Each number is 128 + 32 x the weight over its row's rms, rounded and kept within 0 to 255. Layers, rows and columns count from 0. The size above them is the row's rms in percent of the matrix's.

# layer 3 MLP down, 256x1024, rms 0.13, rows 0-53, columns 128-255
size [101  98 100  99 100 103  97  99  98  99 104 101 104 104 104 103  98  99 103  98 116 102  99  99 104 101 100  97  96  99  98 103  96  97  95 149  97  99 100 107  91  94  97  98  96 103  96 104  98 104 101  97 104  99]
[[ 77 157  81 143  51 148  95 113 123 143 141  98  94  95 140 130 106 167 154 109  55 108 111 169 156 118 156 204 116 113 150 132  92 172 138 119  96 183 115 116 166 181  87 119 102 162 145  33  92 115 130 127 138 169 114  89  47 116 139 148  74  68 188 100 106 152 116 104 110 145 129 104 127 117  99  97 160 169 104 150 114  50 148 145 138  86 161 136 118 145  53 174 162 137 165 145 114 170 125  70 138 105 105 160 187 156 141 153 125  92 191 127 133  98 109 176  82  76  98  71 121 198  72  78  84  94 116 140]
 [ 93 134  74 149 108  97 134 129 114  93 141 143  81  97 117 106 106 141 180 139 144 123 101  88 140 118 144 117 118  91 141 130  81 137 148 114 202  95 111  89 159 107 123 105  51 107  97 156 128 165 100 123 125 162  96 113  94 120 127 180  64 121  81 122 161 144  95  95 198  90 106  85 119 121 130 152 154 138 149 133 121 137  77 111 156 122 124 161 137  76 103 126 115 140 160 128 149 149 119 142 154 126 140  35 163 141 104 145 149 127  74 166  97  92 116 143 158 127  57 128 101 147  71 105  92 118 172  56]
 [154  97 103 137 105 122  94 165 212 157 161 148 151 125 170 153 153 107 145 119 114 167 126 114 138 133 100 112 124 122 151  71 104 152  48  78 133 116 164 124 106 155 121 158 148 141 145 172 124 145 134 100 118 115 159 128  98 134 145 130 116 215 113 119 123 175 105 202 167  88 100  94  91 112 112  97 119 111 138 126 139 133  96 129 122 145 144 152 193  52  85 104 159 111 155 141  64 140 100 123 159 105 148  57 136 137 124 140 110 170 155  76  89 105 118 171 150  93 190 161 147 127 149 114 120 103 141 145]
 [ 78 123 114 156 151 140 123 162 140 155 123 126 133 107  86 101 130 135 135  95 149  85 158  90  69 140 170  84 192 143 167 101 124 111  60  65 153  99 158 127 138 129 115 166 102 145  57 157 172 176 122 109 106 172 120 125 166 163 149 101  65 118 162 123 192 170 141 113 126 101 165 106 160 166 138 121 108 151 108 128  63 172 173  39 130  94 186 163 107 142  77 108 123 118  97 108 129 129 150  98 123 149 124 133 126 105 144 216 133 124 172  75 126 101 130 122 111 135 114 125 133 118 123 120  99 148 105 165]
 [ 82  77 108 125 116 112 125  89 112 119  83 108 132 148 174  78 114 104 166 121 159 100 160  76 113 100 186 122 159 137 126 148 107  99 129 134 143 160 130 116  91 176 113 107 179 148 119 188  91 126 133  67 112  98  60  73 111  77 135 128 153  81  89 132 155 137 143 143 123 174 136 117 155 135 154 165  93 202 142 122  57 145 131 140  94 122 135 117 170 142  67 100 167 136 105  71 121 205 158  85 128 119  91 172  96 130 133 180 128 107 107  90 130 194 119 124  75 124 132 121 174 142 153 113 148  99 121 120]
 [109 150 135 161 176  80 105  61  67 147 138 134  58 125 160 107 150 118 131  75  58 127 157  90 126 109  61 130 182 141  69 187 176 125 130 119 147 182 129 101 154 165 170 185 149 135  74 154  86  83 115 121 120 136 149 172 101 167 156 146  96 144  77 156 200 113 142 108 186 114 107 143 112 105 178 157 155 105 127 144 115  75  62  92 140 128 158 185 127  97  64 101 134 163 124 127 133 130  51  85 124 156 150  87 140 119 174 151 117  98 136 107 145  96 119 185 152 132 136 140 107 139 109 164  55 109 157 126]
 [175 137 153 160 161 158  84 121 122 120 125 152 156 121 138 117 116 168 158 143  77 115 106 134 129  82 171 113 147 144 142 170 156 153 144 186 161 122 156 129 121 101 159  73 138  83 136 141 150  96 114 101 102 166 126 123 103  68 124  86 127  40 154 105 117 117 141  99 116  87  54  89 110 135 185 189  93 168 114 116 130 198  56 155 153 199 106 138  89 188 148 165 132  96 145  94 170 121 111 123 160 117 132 104 109 157 110  97 113 114 109 118  95 149 152 143  95  86 113 177 115  77 151  80 100 155 195 172]
 [ 97 155 103 101 108  91 165 118 115 143 135 127 116 106 133 136  81 131 132 104  80 112 109 126 134 102  77 133 110 184 150 126 101 107 163 142  52 131 116  79 152 114 159 121  95 141 157 142 141  95 115 136 115 125 113 122 160 146 108  23 162 141  88 166 104 124 128 101 110 179  94 150 119 149 157 171  93 174 154 160 154 113 127 111  82 116 115 174  93 123 134 158 148 120 175 154  82 127 161 186 166 134 116  68 133 189 212 119 157  90 140 118 166 124 212 139 118  79 151 104  82 145 133 143 137 114  88 147]
 [140 137 127  88  66 135 149 103 190  60 147  99  85 156 154 153 140 115  93  93 151 136 100  88 147 161 139 136 139 131 187 104 100 129 105  53 111  73 132 181 183 117 162  90 154 138 159 168  97  90  93 163 149 114 142 118 122 117 159 167 119 142 153  97 178 129 139 119 109 157 132 162 136  83 156 120 137 136 111 109 166 122 115 141 132 146 109 115 103 163 100 172  73 159 144 105 138 126 153 163 132 117 138 119  99 131 140 129 149 147 120 135 166 164 117 155 169 138 124 168 160 109 116 164 107 198 114 205]
 [155 135  87 153 127 126 144 146 156  76 145 116 113 100 178 149 130  90 132 107 153 132 150 108 159 146 121 137 150  77 150 114 145 105 114 120  57 167  83  99  89 125 124 103 166 154 119 122 134 137  90 108 118 150 105 120  84 111 122 130  78 185 118  99 112 123 150 178  94 139 140 145 147 106  98 114 163 174 132 151  99 137 173 112 111 140 137 112  61 138 101 172 153  78 162 141 120  95  92 111 142 141 107 139 177 118 121 141  95  83 114 178 112 132 127 134 134 135 117 126 111 112 119 178 140 173 177 149]
 [ 72 129 111 122 129 124 137  69 122 146 173 128 143 135  37 140 145 153 174  95  70 138 165 178 172 143 113 156 141 127  95 104 119  87 108 100 131 172 142 142 161 145  87 129 110 126 134 162 115 147  97  92 153  81  93  98 140 125 138 136 127 192 118 112 137 134 110 109 141 125 155 110 165 128  88 164 112 106 124 151 110 102  88 144 101 183  89 151 124  94 106 110 137 161 100 193 204  96 124 139 157 117 113 136 112 147 120 147 209 126 144 114 119 139  93 105 150 140 115 144  75 121 129 102 187 126  47 130]
 [ 89  49 133  94  89  83 110 109 155 163  63 159 197 113  35 128 129 166  89 134 150 127 136 105 125 149 132 100 120 151  83 114 110 125  73 130  63  77 114  79  90 104 139 108 172 137  82 120 120 143  70  99  90 133  50 110 122 157 161 106  66  98 108 102  85 114 106 118 101 148 136  78 157 127  95 130 116  71 138  50 152 108 131  78 195  60 111 108 142  76 138 152 145 120 165 125 127  80 137 139 144 155 112 133 128 138  95 116 149 112 163 155  87  55 175 128 133 140 126 161 129 142 168  54  95 162  75  97]
 [160 124 162 132 186  82 118 115 185  89 164  77 176 109  90  81  90 176 113 125 148 143 184 128 143 135 140 114 132 145 168 150 144 135 105 124 143  84 129 100 162 145 135 137 156 108 144 116 120 117 117 154  96 116 159 187  46  31 151 144 189  98  59 118 118 146 169  86  88 152 100 148 166 111 131  48 165 127 162 150  97  84 118 105 156 103 140 132 153 144 133 143 148 137  47 151  81 143 143 140 128 115 143 162 122 137  66 140 152 151 130 219 121 138 117 118 152  59 149  87 105 140  94  90 104 120 137 170]
 [110 144 105 103 102 151 114 123  94 107 186 135 158 168  98 127 154  95  88 182 122 116 134 114 108 138 107 152 162 132 116 119 132 160 110 164  89 110 139 177 152  52  98 144  97  74  96 136 152 114 132 166 134 131 169 125 123 185 140 180  99 143 110 106  87 154 116 133 122 110 192 184 133 126 122 107  89  63 115 120 123  96 109 162 166 185 146  76 172 164 155 115 126  96 141 102 128 144 127 129 144  68 126 159 130 190  94 176 176 133 182 151 100 133 168 136 116 166 102 115 160  47 159  95 123  96 167 150]
 [137 107 145 108 135  95 163 111  78 167 119 125 152  92 147 126 122 182  63 150 134  91 128 118 195 166 156 147 123 167 202 114  97 118 137  79  78  52 100 156 154 114 133  95 119 142 125 135  99  71 119 101  95  79 194 117 130 138  99 121 110  68  88 105 125 197 187 162 116 145 132 158  91  53 100 150 116 121 176 152 103 139  97  99  95 205  98 153 171 205 155 132 165 140 103 132 132  61  69 161  56 125  66 113 122 150 159 127 174  88 105 100 147 102 124 109 164 105 147  73 121 112  87  98 116 136  73 108]
 [147 198 142 143 120  75 106 171 148 132 128 165 134  81 120 162 112 186  91 162 155 112  82 104 141 128 123 164 116 119 138 100 105 149 144  76 121 115 130  94 129 107 166  85 120 113 113 138 142 163 178 127 105 149 115 115 136 121 127 116 174 105  50 102  94  73 148  96 144 197 112 145 128 148 108 147 128 159 104 110 105 131 104  38 143 101 101 185 169  81 128 112  71 132 146  92  94  88 131 156 120 118 124 154 101 126 159  75 143 108 105 128 145  66 139 118 130 147 107 148 137 156  85 109 117 142 151 109]
 [109 162 102 134 174 147 149 143 161 165 155 155 182 121 121 198 117 123  92 134  90 136  82 150 107  90 117 100 151 142 182  96 109 126  93  94 115 169 160  52 181 113 112 133  74 106 141 130 156 109  96 226  91  81 155 148  83 126  93 111 137 152 193 157 203 138 124 101 117 110  95 130 106 104 140 198  86 121 172 140 100 114 149 126 125 160 131 118 153 127 158 148 166 104 100  95 134 134  87 180  96 123  92 160  93 152 152 121 194 102 194  98 160 149 105 137 134 111  85 171 199 130 160 173 173 136 111 111]
 [105 172 130 118 117  61 135 118 119 144 123 108 108 170 139 136 152 119 152 125 131  95 122 141 125 140 108 151 115 140 158 144 146 118 127 161 113 137 153 147 145 157 130 131 142 102 188 162 139 161 132 153 103  87 129 130  97 141 147 156  79 149 202 157  36 172  93 160 177 164 144 194 172 132 123 102 183  81 151 180 145  81 165 116 146 134 108 142  99 153 146 100 130 175 174 125 136  79 130 116 203 124 144 149 121  94 135 117 111 170 157 117 135 120 138 127  82 164 112 160 113  91 179 137 133 133 117 160]
 [100 130 134 107 168  74 121 124 115 148 113 142 133 144 151 107 148 101  71 131 181 184 122 170 119 139 165 111 130 161 118 175 145 143 114 138  64 198 118 183 132 166  81  68 197  90 106 190 128 118 178 219  63 162 154 105  72 116 132 107  74  70 160 139  98 128 158 152 128 111 138 111 154 105 137 116 127  37 139 127  96 108 175 132 159 155  76 154 120  69 122 130 116 149 166 157 141  80 122 134 158 112 166  87 164  90 144 132 155 186 210 139 145 162 140 133 154 179 134 112 180 124 167 116 107  51  95  84]
 [166  27  35 171  72 126  90 147  97 158 193 166 193 137 121 148 137 173 116 191  13 128 164 153  63 122  96 134  82  48 126 119 152 206 113 113 118 150 156 141 103 105 105 178 111 107 102 124  91 122 136 100  84 164 135 166 118 120 121 145 115  31 109 136 157 117  89 113 144 118 146 159 147 131 148 112 118 149 133 127 178 174 121 101 113 132 141 145 112 124  90 116 127  79 153 194  93 161 148 115 129 124  92 124 118 150 115  89 122  97 110 142 181 130  80 135 173 136 139 109 116 109 132 111  75  86  87 139]
 [113  85 160 135 153 140 190 152 115 166 131  81 145 112 107 132 185 110 125 161 139 100 107 149 125  99 134 137  97  72 137 150 124 113 130 106 143 116 112 171 109 185 126 109 125 169 125 192 169 144 127 106 142 126 120 111 162  91 140 104 137 136  84  79 166 145 118  89 164  75 137 129 156 136 103 185 127 151 140 110 147 165 171  71 141  94  32 142 102 164 131 128 135 167 140 171 160 156 189 143 102 150 164 110 106 118 129 101  95 113 111 101 118 144 150 103 163 113 107 114  82 206 108 111 139 160 130 131]
 [ 87  82  99 125  99 143 135  82 106 211 118 127  95 121 146  92  68 146 135 138 141 160 108  74 111 135 157 125 126 118 165 154 116 144 161  93  89 137 185  80 141 116 181 142 135  64 144 172  96 116 122 127  88 127 122 108 141  97  97 107 140 123 128  98 140 106 130 109  63 151 142 101 188 118 113 126  62 142 133 180  82 127 118 114 131 153 143 150 122 146 173 100 134 120 173 107 163 138 139 102 125 133 117 105 122 108 119 118  80 109 188 146  81 124 192 139 139 101 143 109  97 179 135 144 180  73 114  97]
 [137  99 171 131 131  97 146 139  98 186 108 116 113 130 141 124 169  75 159 116 199  93 113 135  53 111 139 120 160 119  57 149 133 144 159  67 189  64  52 126  75 174 141 168 182  20 119 127 103 130 133  91 107 147 102 116 161 121 105 172 126 132 143 150 102 108 150 172 114 152  45 138 116 162  98 105 102 118 132 106 172 119 112  69  98  90 138 143 155 129 129 146 109 113 125 130  93  95 123 168 139  78 179 128 187  95 158 136 116 141 159  78 104 109 129  81 148 139 165 137 172 166 113 119 117 157 122 112]
 [159 160 104 115 125  99 106 132 134 124 104 132 104  81 152 163 165 127 152 136 128 142 103 128  94 138 132 102 195 162 100  84 130  94 122 128  81 146 139 178 103  87 110 123 191 115  86  65 121 185 149 129 184 134 118 151 105 137 128 104 160  28 129  68 129 121 124 122 157 184 110 107  93 124 110 195 131 141 134 145 125 113 139  94 173 127 115 150 106 132 130 202 139 143 151 105 139 140 114 151 170 109 130 125  73 109 104 120 113  85 163 121 158 139 192 114 101  90 124 151 133 151 100 216 170 115 125 182]
 [142 121 128 124 113 170 112 152 106 187  95 125 111 104 139 193  80 120 111 225 157 169  45 161 176 152 111  65 141 107 128  62 126  95 100 141 110 128 144 160 145 200 126  98 164 117 135 129 102 114 167  90 147 113 119  96 103  95 129 159 106 114 202  90 144  98 116 174 121 161 103 137 100 124  95  52 131  97 127 121 113 157  77 153 169 163 113  75 136  79 101 158 116  98 101 173 153 163 108 110 131 113 116 157 179 161 148  59  45 147  87 165 122  83  98 122  94  82 153 141  94 176 103  98 152 147 167 170]
 [137 147 109  67 124 126  98  86 144  78 113 152  88 142  97 127 128  72 108 152 130  92 156 122 162 215  96 141 125  43 187 164 154 181 112 153 219 101 166 146  97 144  93 140  75 100 117 104 117 114  74 182  86  79 150 121 147 155 149  91 120 178  97 128 108 126  55 131 161 114 166 153  83 111 137  91 118 129 140 142 157 112 122  91  89 108 126 140 138  84 123 134 144 128 164 113  92 188 115 167  91 130  92 113  87  97 139  81 160 156  88 163 100 158 121 161 127 169  90 154 114 108 124 140 136 139  61 165]
 [158  81 143  95  80  87 145 100 121 129 110 111 127 152 130 100 134  94  86 151 124 220  99 113 142 161 126 139 132 122  80 117 135  90 129 112  74 116 116  78  95 124 133 149 106 138 122  51 124 109 139  66 120 148 100 149  92 160 104  98 121 156 136 177 111 146  96 176  85 165 141 105 140 125 115 123 110 116 114 124 139 116 154 106 101 109 167  93 142 131  91 102  99 148  83 163 123 103 162  96 124 129 131 128 111 105  55  96 146 162 125 107 138 123 124 149 142  87 102  79 148 154 171  83 111  90 138 100]
 [ 83 153 151  94 174 110 142 172 133  92 133 108 107 127 133 144  77  95 120 126 155 149 105 147 151 103 127  73 120 165 109 178 183 150 148 147  80 145 165 142 150  92  92 138  88 137 133 179 134 128 188 201 107 144 115 139 100  82 134 170 127 149 127 156 166 151  70  59  57  92 101 141 138 104 123 170 112  68 154 105 191 151 164  98 101 128 155 126 104 112 137 111 131 144 160 129 113 193 111  93  74 129  94  74 152 113 119  75 114 102 127 155 155 156 147  66  85 115 159 122 143 122 165 142 189 119 113  93]
 [ 93  79 121 155 168 146  76 162 123 128 139 126 100  85 146 191 137 129 134 106  60  99 111 166  94 131 141 120 145  88 107 137 114 109 168 120 147 194 154 181  62 123  79 162 133 168 145 169 168 143 119  98 149 181 120 139 167 117 132 224 173 140 131 160 150 161 146  89 178 107 139 103  55 125 130  81 168 128 137 148 140  89 126 141 132  94 135 154 131  99 130 113 138 132 178 132 170 181 173 153 119 104 107 155 121 210 117 160 114 109 124 140 155 155 126 131 162 125 125 112 162 169 158 159 148  94 119 127]
 [131 107 102 191 106 121 113 111 147 162 115 153 124  60 165 108 111 175 104 169 172 130 115 143 146 134 100 146 134 152 115 115 113  96 103  93 130 185 195  79 124 115 123 136 110 197 167  78 144 236 146  51 127 156 140 106 118 113 119 202  34 168 143 137 201  99 106 185 161 187 113 149 113 117  85  74 127 144  85 184 150  88 175  83 129 103  99  98  74 107 176 128 112 152 115 137 144 182 109  81 154 133  46 101 215 176 237 152 102 167  83  59 137 178 141 136 181 155 165  82  95 138 150 128  97 142 142 142]
 [130 101 144 139 129 122  89 121 159 133 173  91 150 176 134 142  94  85  93 139 132 174 122 121 132 123 206 135 147 137 140 148 120 126 141 118  78 105  84 103 123 149 154 121 108 103 159  95 153 121 154 106 120 167 111 213 203 138 148  71  30 145 105 145 128 116 141 150 126 143 115 102 147 102 120   8 138 127 162  69 146 144 168 143 177 155 162 120 133 106 169  80  75 106  77 158 139 126 109 114 115 118  97 149 143 130 118 192 205 100 149 110 205 118 126 148 152 174 130  67  89 138 162 124 116 112 111  70]
 [ 66 143 147 120 132 168 128 105 157 165 130  87 129 110 127 184 109 182 129 129 144 159  87 121 135 153  98  77 114  48  73 135 112  99 147  96  60 187 107 130 101 140 117 144  77 199 109  97  81  93 131  98 123  85  69 107 155 152  65 132 136 129 121 178 111 166 104 152 120  71 144 126 105 106 149 111 124  93 107 113 104 176 155 104 132 143 141 216 105 131 191  91 136 102 105  85 148 110 144 185 150 165 177 181 123 155 156 129  73 121 133 130 147 125 155 167 115 143 176 147  82  97  76 152 117 129 150 114]
 [107 130 116 139 136 159  85 157 101 133 101 178 112 185 136 172 169 147  81 150 103 101  94  87  91 145 125 145 184 187  72 124 188 156 125 152 130  96 132 107 104  89 120  97 150 120 106 131 149 161 130 127 145 149  96 123 114 205 120 204  85  89 140 143 171  46 177 135 150  99 186 170 125 131  88 136 130 145 104 113  94 170 104 149 126 170 165 107 116 198 118 100  56 149 118  99 109 142 150 155 137 144 130 113 168 117 105 158 179 115 196  88 139 137 152 113 119 146  92 121  98 145 129 112 167 121 208 102]
 [163 132  98  99 103 160  97 103  51 121 156 163 108 151 127 179 148  99 132 136 139 134 163 104 126  95 165 152 159 176 153 104 171 174 166 183 116 122 142 122 145 144 141  70 146 189  86 130 111 108 176  99  57 154  78 118 111 137 135  85 191 103 111  98 128  77  85  84 172 127 162 109 115 137 165  72 130 191 129 106 135  62 132 126  54  92 113 136 168 104 120  99 119 100 193 176 113 175 106 111 135 192  96 145 126 150 109 140 128  95 138 138 112 138 112 115 116 122 145 148 110 125  87 102 177  80 128 192]
 [179 106 112 125  84 153 106 102 104 142 136 107 106 119 139 127 171 171 118 118 145 142 139 142 158 140 115 118 221 146  91 130 185  97 134 160 115  97 142 132 172 105 137 167 155 149  94 108 144 174 144 191 128 147 190 108 120 115  62 110 148 103 108 108 109 126  66 150 102 105 128 136  93  97  84  54  72  85 147 188 128 119 102 109 128 191 114 131  85  99 153 127 176 207 136 166 148 152 102 151 119 127 126 109 116 144 154 100  81 142 148  92 157 144 130 112  66 133 146 120 191  86 116  97  66 199  95 141]
 [120 141 140 112 131 118  56 145  90 122 146 131 100 153 119 182 131 177 155 106 158 164 111  90 149 136  89 137 157 134 171 216 111 114 133 121 167 127 133 116 196 126 172 130 144  99 134  74 125  64 154 161 148 181 132  89   0 135 116 107 119 137 170 116 141 133 150 130  16 112 110 156 109 179 106 145  83 104 115 102 161  91 108 121  14  81 175  87 118 139 142 197 141 131 162  78  94 143  66 146  98 109 152 111 121 127 120 192 127 154 140 165 169  85 109 146  85  83 134 125 115 102 149 148 142 151 162 146]
 [114 157 143 162 168 171 165 143 102 170  95 148 120 138  94  55  75 132  83 173  82 119 146 125 203 134 179 163 129 154 150 155 150 122 168 188  97 111 135 155 158 132 110 125 134 149 122 176 138  96 154  91 135  93 150 114 141 159  63  73  78 110  89 113 112  42 181 132 142 163 114 136 133 104 157 161  80  49 133  98 129 101  79 144 174 135 107 136 117 173 119 119 129 167  93  80 120 166 122 158 114 101 128  72 146  94  81 180 173 115  46 135  70  68 116 113 111 141 111 126 144 139 107  79  91 133  81 133]
 [124 137 180 173 148 130  16  86 111 135 111 162 119 121 173 149 110 221  71 115  97 170  80 117 108 151 134  98  98 146 113 154 154 169 225 192 141 133 129  96 144 147 194 113 125 102  87 139  93  84 126  89 108 110 145 162 111 131 105 156 139 154 141  85  97  94  86 117  99 128 139  81 182 136 171 101 115 119 142 166 142 113 174 111  85 157 121 110 130 117 119 130 151 156  74 143 101 136  79  60 133 158 156 125 132 130 126  57 121 159 110 142 154 169 108  28  95 155 110 165 107 140 124 105 180 168 206  88]
 [140 112  89 175 123 134 179 145 136 123 144 130 126  87 193 148 110 159 125  64 122 141 113 117  83 129  74 153 127 135  55 150 119 154 129 169 128 132 172 185  97 137 177  73 236 185 167 122 107 119  95  94 127 123 171 125 129 127 144 175  82 128  88 111 154 118  89 128 169 181 181 204 162 144 151  83 121 162  91 151 175  99  75 107 134  96 113 181 103 121  78  80 119 134 110 122 160 150 129 119 172 136 119 130 101 128 134 145 147 136  14 170  78  68 143  73 139 143 168 135 127  99  29 118 133  87  95  93]
 [107  84 118 120 174 117 131 119 145 115 144 167 123 170  93 102 152 147 179 137 112 206 174 120 189  92  68 143 121 114 117  67 124 199  52 139  83 141 130 175  65 106 124 133 102 143 113 112 135 156 150  94 138 107 147 138  89  91 152  95  91 139 130 117 119 130 100 143 162 135 137 146 152  75 111 166 105 196  75 141 112 143 124 166 115 140 145  96 128  89  87 117 133  88 150 104 152 180 140 105 154 117 136 119 123 141 113  98 190 111 173 109 157 126  82 131 130 131 186 175 149  86 146 104 148 154  98 123]
 [151 117 142 111 159 136 179 108 123 170 110 200 147  61  72  89 157 111  88 122 139 141 157 186  98 171 154 126 127 118 113 144 160 112 155 123 152  89 189 136 119 114 172 114 154 195 162  92 123 106 110 112 101  87 173 106 191  87 117 113 103 106 152 143 126 169 114 100 131 109 113 176 113 111 178  88 121 125 157 108 112  87 161  55 130 114 110 128 116 132  72 106 154  96 112 124 177  70 152 112 139 180 135  95 110  99 155 107 137 115  86 128 163 146  86 145 115 111 125 141 169 164 101 116 182 118 155 149]
 [136 103  78 138 135 109  84  96 152 206  91 137 133  90 109 127 165 142 117 151 118 164 109  78 133 190 171 169  92  98 136 151 131  98  63 105 108 128 118 150 125 141 120  97 159 163 142  83 120 138 161 119 121 118  62 149 127  86 121 123 150 113 117  73  94 141 114 111 168  81 137 117 150 112 126 112 140 168 115 101  82 134 113  98 117 170 154 118 111  75 120 102 133  91  92 137 125 130 154 164 152  62 109  79 126 130 169  87 119 112 173 132 148 166 116 167  93 155 132 112 156 156 118 149 176  87 100 161]
 [114 132 152  63  95  94 124 154 163  58 159 117 129 117 135 159  99 111  89 112 174 119 115 151 171 113 143  71 100 130 122 125  82 123 149 122  81  59 112 150 106 151 116  75  48  79 117 138 131 160 126 192 113 192 157 117  78  90 169 168 157 149 110 102  62 125  80 121 159 150  99  83 118 110 137  99 173  57 129 168 176 127 107  81 129 127 114 163 171  94 163  94 147  54  79  90 123 118 103 132 116 148 102 149 140 115  97 120 167 130 168  98 179 134 135 154 100  91 129 127 167 116 176 127 123 165 167 155]
 [146 156  94 157 164 100 154 121 119  62 149 177 185 116 138  72 136  78 113 170 164 133 136 158 127 154  83 131 137 141 135 136 122 100 137 124  40 180 146 145 155 153 147 174 100 166 118 150 118 172 141  65 139 135 124 132 155 122 124  78  83 172 131 122 139 124 125 172 110 167 128 152 102 110 151  64 144  99 155 175 121  75 130  97 177 186 173 160 121  67 110 134 138  90 213 142  96 118 154 126 184 146 130 132 125 112  93 145  91 105 178 122  52 118 102 102 167 124 109 204 165 140 141 138 153 182  71 144]
 [141  80 115 136 132 111 118  96 100  78 132 119 114 143 167  94 113  83 112 103 111  84 130 164 124 102  92 123 145  99 152 194 128 165 113 120 124 141 130 149 125 106 123 147 100  60 151 175 150 102 126 113 112 157 115 130 118 121 136 149  62 110  97 153 112 117 188 130 165 128 134  94 151 162 126  90  75  89  91 160 121 128 131 161  82 130 165  66  92  77 138 185 146  89  76 173 103 183 168 115 182 157 119 174  96 153 159 167 111  79 168 115 133 111 124 142 113  77  98  94 155 169 147 118 139 137 139 108]
 [141 133 120 119 122 143 123  82 153 139 146  92 138 143 181 157 128 102 143 160 116 122  80 177  99 152 114 170 192 169 107 127 151 116 159  58  84 121 124  74 111 122 117 167 140 129 107 117 120 157 122  94 162 110 146 121 120 131 124 114  84 100  93 136 171 116 150  70 118 113 121 113  82  80 136 117  88 132 187  82 186 125  79 110 135 133  89 120  76 133  65 114  75 117 121 100 165 145 139 108  94  91 141 112 147 102 137  66 175 105 144 138 101 137 154 114 160 154 107 162 154 136 183 102  92 161 120  45]
 [132  47 123  93  93 136 136 126 119 161 128 177 106 144 169 146 158 113  88  86 130  78  82  83 128  79  51 154 169 133 137 142 191 120  76  76 142 109 163  97 122 105 102 105 159 116  85 154 130 144  47  79 130 168  96 155 178 106 135  66 164 130 102 157 130 117  92 158 177  95 148 146 113 110 148 147  98 112  71 145 116 136 158 113 160 153 117 151 180 131 121 140 105 133 149 104 156 135 141 147  94  68 162  77 153 131 155 142 180 112  92 138 137 133 143 127 137 148 122 133 168 102 139 164  92  97 117 125]
 [163  79  53 105 117 141 120 104 153  42 129 157 172 139 118 158 197 138 149 156  86 130 155 109  94 138 126 107 152  86  73 101  65 159 112 187  68 130  98 144  81 126 146 149 143 111 100 107 189 160  72 133 102 156  95 130 149 136 112 147 149  95 110 163  79 146 108 175 104 107 116 102 111 123 116 122 145 208 162 171 100 184 146  70 140 100 122 112 100  71 187  60 135  98 145 131 129 112 170  60 170 180 154 132 131 118 115 181  96  79 150 130 121 110 118 173 120 127 132 145 112 108 130 126 164 148 130 109]
 [180 178 107 177 154 145  99 161 163 118 137 123 146 105 133 103 158 121 129 105 141 112  98 116 103 115 134 153 182 125 181 143 110 142 159  90 154 137  72 110 132 103  69 110 151 145  97 115 173 152 143 107 116 167  76  86 100 139 126 128 178 139 104 111  74  93 192 177 177 166 113 186  91 160 163 165 111 172 118 109 108 123 107 129 133 104 170  86 146 190 155  91  95  98 143 127 124  96 147 127 139 121 182  98 136 116 108 161 101 107 124 107  93 153 134 153 180 221 160 172 166 149 161 166 178 164 129 110]
 [141  82 145  59 167 149 137 108 155 203 148 116 124  97 177  64 108 124 120 163 116 114  96 108 100 107 143 164  98 108 145 106 143 115 127 175 148 125 120 109 119 132  98 130 147 106 152 163 101 136 160 148 189  97 115 132  99 164  86 124 147  88 109 119 139 107 125 114 139 147  95 180 121  83 185 166 185 164 153 128 109 188 167 153 171 134  95 179 144 158 172 100 170  75  40 145 167 130 114 109 168 113 192  81 119  90 137 159  92  83 107 105  99  55  86 153 190 104  90  95 100 194 139 123 128 153  88 111]
 [141 129 104 115 142 134 148 210 148  97  91  90 158 151 120  45 113 179 109 151 147 115  87 118 143 103 130 111 160 129 179 136 150  98 146 169 142 117 158 117 106 165 153 157 119 102 113 123 143 139  74 110 153 103  71 119  96 164 123  90 133  74 147 122 143  54 102 118 101 144 106 127  62 131 124 142 113 104 141 132 112  71 102 107  81 135  99  94 163 100 128  93 127 159  92 113 147 154 119 100  95 142  25 174 119  60 188 130 127  95 171 150 109 157  88  96 156  99 108 126  89 119 163 127 109  98 112 171]
 [109 138 194 167  73 125 183 130 144  29 154 146 149  94  81 150 134  80 108 129  55 125  97 138 101 140 113 150 118 138 107 114 113 123  91 142 129  91 158 136 164 146 131 120 167 100 113 143 100 128 141  30 131 115 130 110 120 132 133 110 157 120 138 121 135 130 129 168 155 130 156  96 131  97 204 158 179 162 134 115 180 104 121 135 150  75  92 114 119 125 125 178 124  97 136 195 140  98 163 115 129 108 108 161 153 137 212  75 125 152  77 126  86 131 129  68 164 171  98 112 137 124  90 170 136  89  82  63]
 [ 84 184 123 146  92 153 154 122 117 155  81 160 134 162 109 111  91  79 142 124 144  91 198 146 150 167 121 141 179 214 170 152 156 121  97 134  21 133  82 122 202 101 118 107  81 108 170 141 144  94  54 133 147 171 108 127 142 135 154 161 163  97 148 139 128  93 139 122 128 142  99 131 143 153 112  63 111 157 122  94  97  69 126 125 135 124 198 109 121 156 111  58 120 124  98 164 130  88 118 146 132 140 123 201  82 157 144 169 106 156 178 187 190 148  92 126 166 134 130 169 140 123 116 206 144 195 116 132]
 [ 88 181 127 165  91 127 148 144  94  97  79 104 151 168 157 109 119  99 134 106 158  85  70 173 132 124 102 130 115 148 154 132 180 137 188 125 100 122 163 131 141  58  89 129  77  81 121 102  75 122 152 136  77 132 126 116  86 118 130 104 101 169 127  67 144  72 136 135 104 123 109 163  49  70 125 213 131 101 113 104 100  60 155 128 129 127  89  50 128 147 112 211 118  57 169 131 132 105  80 143 126 156 158 170  90 137 111 121 119 153 150 127 151 108 114 116 152  90 123 138  97 106  77 141  97 135  54 122]]